Weights of a small GPT-style language model, trained from scratch on English Wikipedia: width 256, 22.8M parameters.
Each number is 500 + 25 x the weight over its row's rms, rounded and kept within 0 to 999. Layers, rows and columns count from 0. Numbers have three digits each. The size before them is the row's rms in percent of the matrix's.

# layer 5 MLP up, 1280x256, rms 0.103, rows 463-473, columns 128-255
097:510512500506495508505490524474497459480540525469520508502520500508468495498514472485547520497478505518477514458461512472481484467447478532477453526487512484531505467502474508576481513520486512472532564518573499505533499515585501469492474511492479524516519570549482477516508496505485472490541532460502496507510533523522482483449497515452546484511537514505493491478473478447492500472494
103:503521503577451458489512505485532475521516506450531481579501483529465526496538526450506512497484505491493498501481521490455475492423496496481475515444486504534498488506501491488533506529507515492569507518485534523531493512576501526497505506526483533528481485572475505513482495471492514489526534518485492540540472479482477499446475486522535543523543516502509512497458487470482475485461
084:505501524544486491514487493512536493476524522463495485559517480518466505511500512443515506457485511493475505455528519502488497458491508526426475479484492509554505480497500504549523529541536537522528503505500534516501482491512503516535503471522471515534477523536469514479506470500478457500539520488481488496528491501509453501471537497482556531522544520486515495536500506498515503486466
103:482478518478468509499485448485537493532517497508496497524526477482506500523515511501529503522509497451494507495502479549462540432476459501478505552486492534526492508482499562513514510521515509500536525538550494514523496458499563505494481487505518511471543473498485487504471493517480497504518490490487517532550494542534501494551526477468547485516501486476488532504518490474516479458499
093:502521516502482507514472511467539479460531483516502491452491491510503468478485530479530494528490512501469540482462529490474494462514533512452449520499513465519501485496452515493526503499500525473500455501517542550501515488485517513474494508482476503515497490514507484496534526493495498484497567442483512508469483513464472498540483511452495492524441511491465510489526497514497510506463
097:491472502537494465497503504509535451485554557499513451506526469504445485487463527470533511485476497458478504494512516467446491479522523499485472490512511497550493477517508520512485507493551518497542498492496520535511504504507486562500523493538473510545516507536462508480491508493483500484498552489487525503514476519479458487480512502490495508502492508508506462542512510510508491511472
097:500469526518484513450479480482504461509514562465468481504560473505483473472490488472537506473478523528504492446499496530468482479533486517482477497493502525536495473531481520503493543479473535539494524520533540464510514524494516508495504490537450533521539531513453490449495530502456463489514494490503508495517506496504469480498538511481528495472522515442511510518490474487508461467482
097:510504511527522462475462542516494475490537568428498500536516492469500484556513464486538512493479511441470521482540510494482453468508496495490506494484513513514500479508531496495490514486495521490517565484523536539530512514535513513498520489526479522507493481495460522522474492527452477475521497513524503548523471492494462473463507488494527536500565508503508502528491460509521525485431
096:516519519548510500508494503513552487473528518435503498518509475512473489480494474488566539496445530517505531463553507491499514481498485527466473492481515518515505505504469521528478530517502518515515521486503533502518512513494524522556453493501468552485529490531462467473485515502462463466512484501499473529465456542515474448470521494495546536496518498458520486523487490479531484476489
153:503471507502492445494492485504494492498569508477515461513506512501504438490481490487526530512521516495488478452480489517501485497493499481488463510481502488502495452463488493527522486464504510492475510488530495521490506526468486485481512484499471512487480562501462437531491475495489487461521486507505483515478519474480503475492553505490528494482483538486489496523531470489518491444441
103:503464517511476438532510491512504453485500500480518512575543497524486472518530503468527501475501517482496527505530492524498449511472504497484514448483468471511493523517495575524488509507503510482511561509524484529493529505518514472511542499506510529501499500461456489482501488488493482456518521472516499514487505514487489492493532516471513495472503489488499476512476464480491488476431
# layer 5 MLP down (transposed), 1280x256, rms 0.0907, rows 463-473, columns 128-255
095:515505504514531540522498507468514491504494526505469485511485524492488462521531503522505485521496468515533524481490541500458456468490533525485520490521479485551541474502480496518488538493516518481500497490494505454491531506528478510509502488456523500492536472470471477503500502539496452530529517487529500521507520527504513514495527487419477542503518520462474514504480494523488472518514
109:487502503472501499493484490525485483529492499508510482513495502490502520516518520489523493492485504518490467478504527485537441475469523502506483460453480548506481489460462478492507519560507508547550464474516533495481487481545500523478524470514561485541503549514453465500461493499514540482542525549499497522488502484535495507422496498458450499519518473483483516460504484541487501492535
056:533499474526476514514454519502517509498536434469457489524508524532507522501498514481486489482444496547457511475488547523495488458500474525496528523530506504502508496458471551519502509476516522506509453525509464505499549538527493468497477495492513520525458533495491514524521498488510518529523489510496485511478515517534474529498518503457459511528487534515543514436498472474513510499477
105:555479490523533490496499530544513487469487530509516537533502502470527501510526494484497537517518470542504536526529521482508503504541492520515518489479528504478576525528478498512490469522493433460495509522454489526533496511520458479515513521516514465491510459485471532518505466510529509482508520487498507544461483472486497502457469491505510484502517459533489493524479520526566569497461
100:511524486479514475488484479479487563467461503530472525488493472508491493514483489513487499543497500520444484534494494440515540474555525500517464490487521464499500491488510499499520467544496512496508517500526485518491461505444493481468486546504503515426501468493461515527493442516482538489486521501506506511540547557475507467523491501500495483497450477502525499512515496520536481548515
092:539492487481504451498470448471518439484530507495498444442485452505465508508450534447434522496522547492471447498495514475491470432457485480472486528521510515479502523458514502506538505528490523493504490488510511506477524506461500488517487538515497540470514520471512517556475485523531542478497528483490503515501521481553500501554496494507516497547465519531531471504530499492530522536480
094:484466531544481512508478486489495523504474529497533503515506464476501501501524544491476474492523493503491477535517476497494467498457488524496475486468409499521471520512521522479559475481519457507521467502489525530493492467515491544489465509532512486504535480521500473484510490470532505505501517511468469496504514458535521527480485513460478515501484492500497498508457503525526482489510
090:474492531524457502526484478477479499523488485501513515484523475504520483527517480501526489485487510515460539501507474527470448479503495472538509532502504457509507503491518472533521520504501484489486520478458490438514499503526515514523547494550470478537518449485533531523489472503500494462533470511504474520462441455517484506458488495476539500494527491499474502478490491531506487463442
097:508535477547513519456487522500527476508512510501519485479473491478526477499468488549502518531453494512549520518486484518469460489518477536498460524529498461481477549503472494479450502449508501515489506505506568462514496518505509523480456462507492503479494443510508463479458495505526483492569485509472522550491519498514465501496505504476515499516499521525476543515511491479502478453542
151:464459489542484473504496476520507513491471500481555515541494498516487504534525486501515529525520500523508581556513520480552497501501504480510524507463484467512524496511549492483465499481538458450490473521483445514504550533485475496437491517492521535523494485483487488487515474462509496499505519483499514496491482472487536502553532498498496489511476475486503510513520489505491493519492
126:471472495533431505540487486481525493482467467498465513528486499515488498474531481520528501506458480519489550502509526492496483501494509469477482483508465488482499526514500500504500485471526512527479459482534494504499489520451493464547482462496539498526527498451496512514500490528495456529511480467500511551481430502522500498570536473475510512527515514502523501485537482532485501471509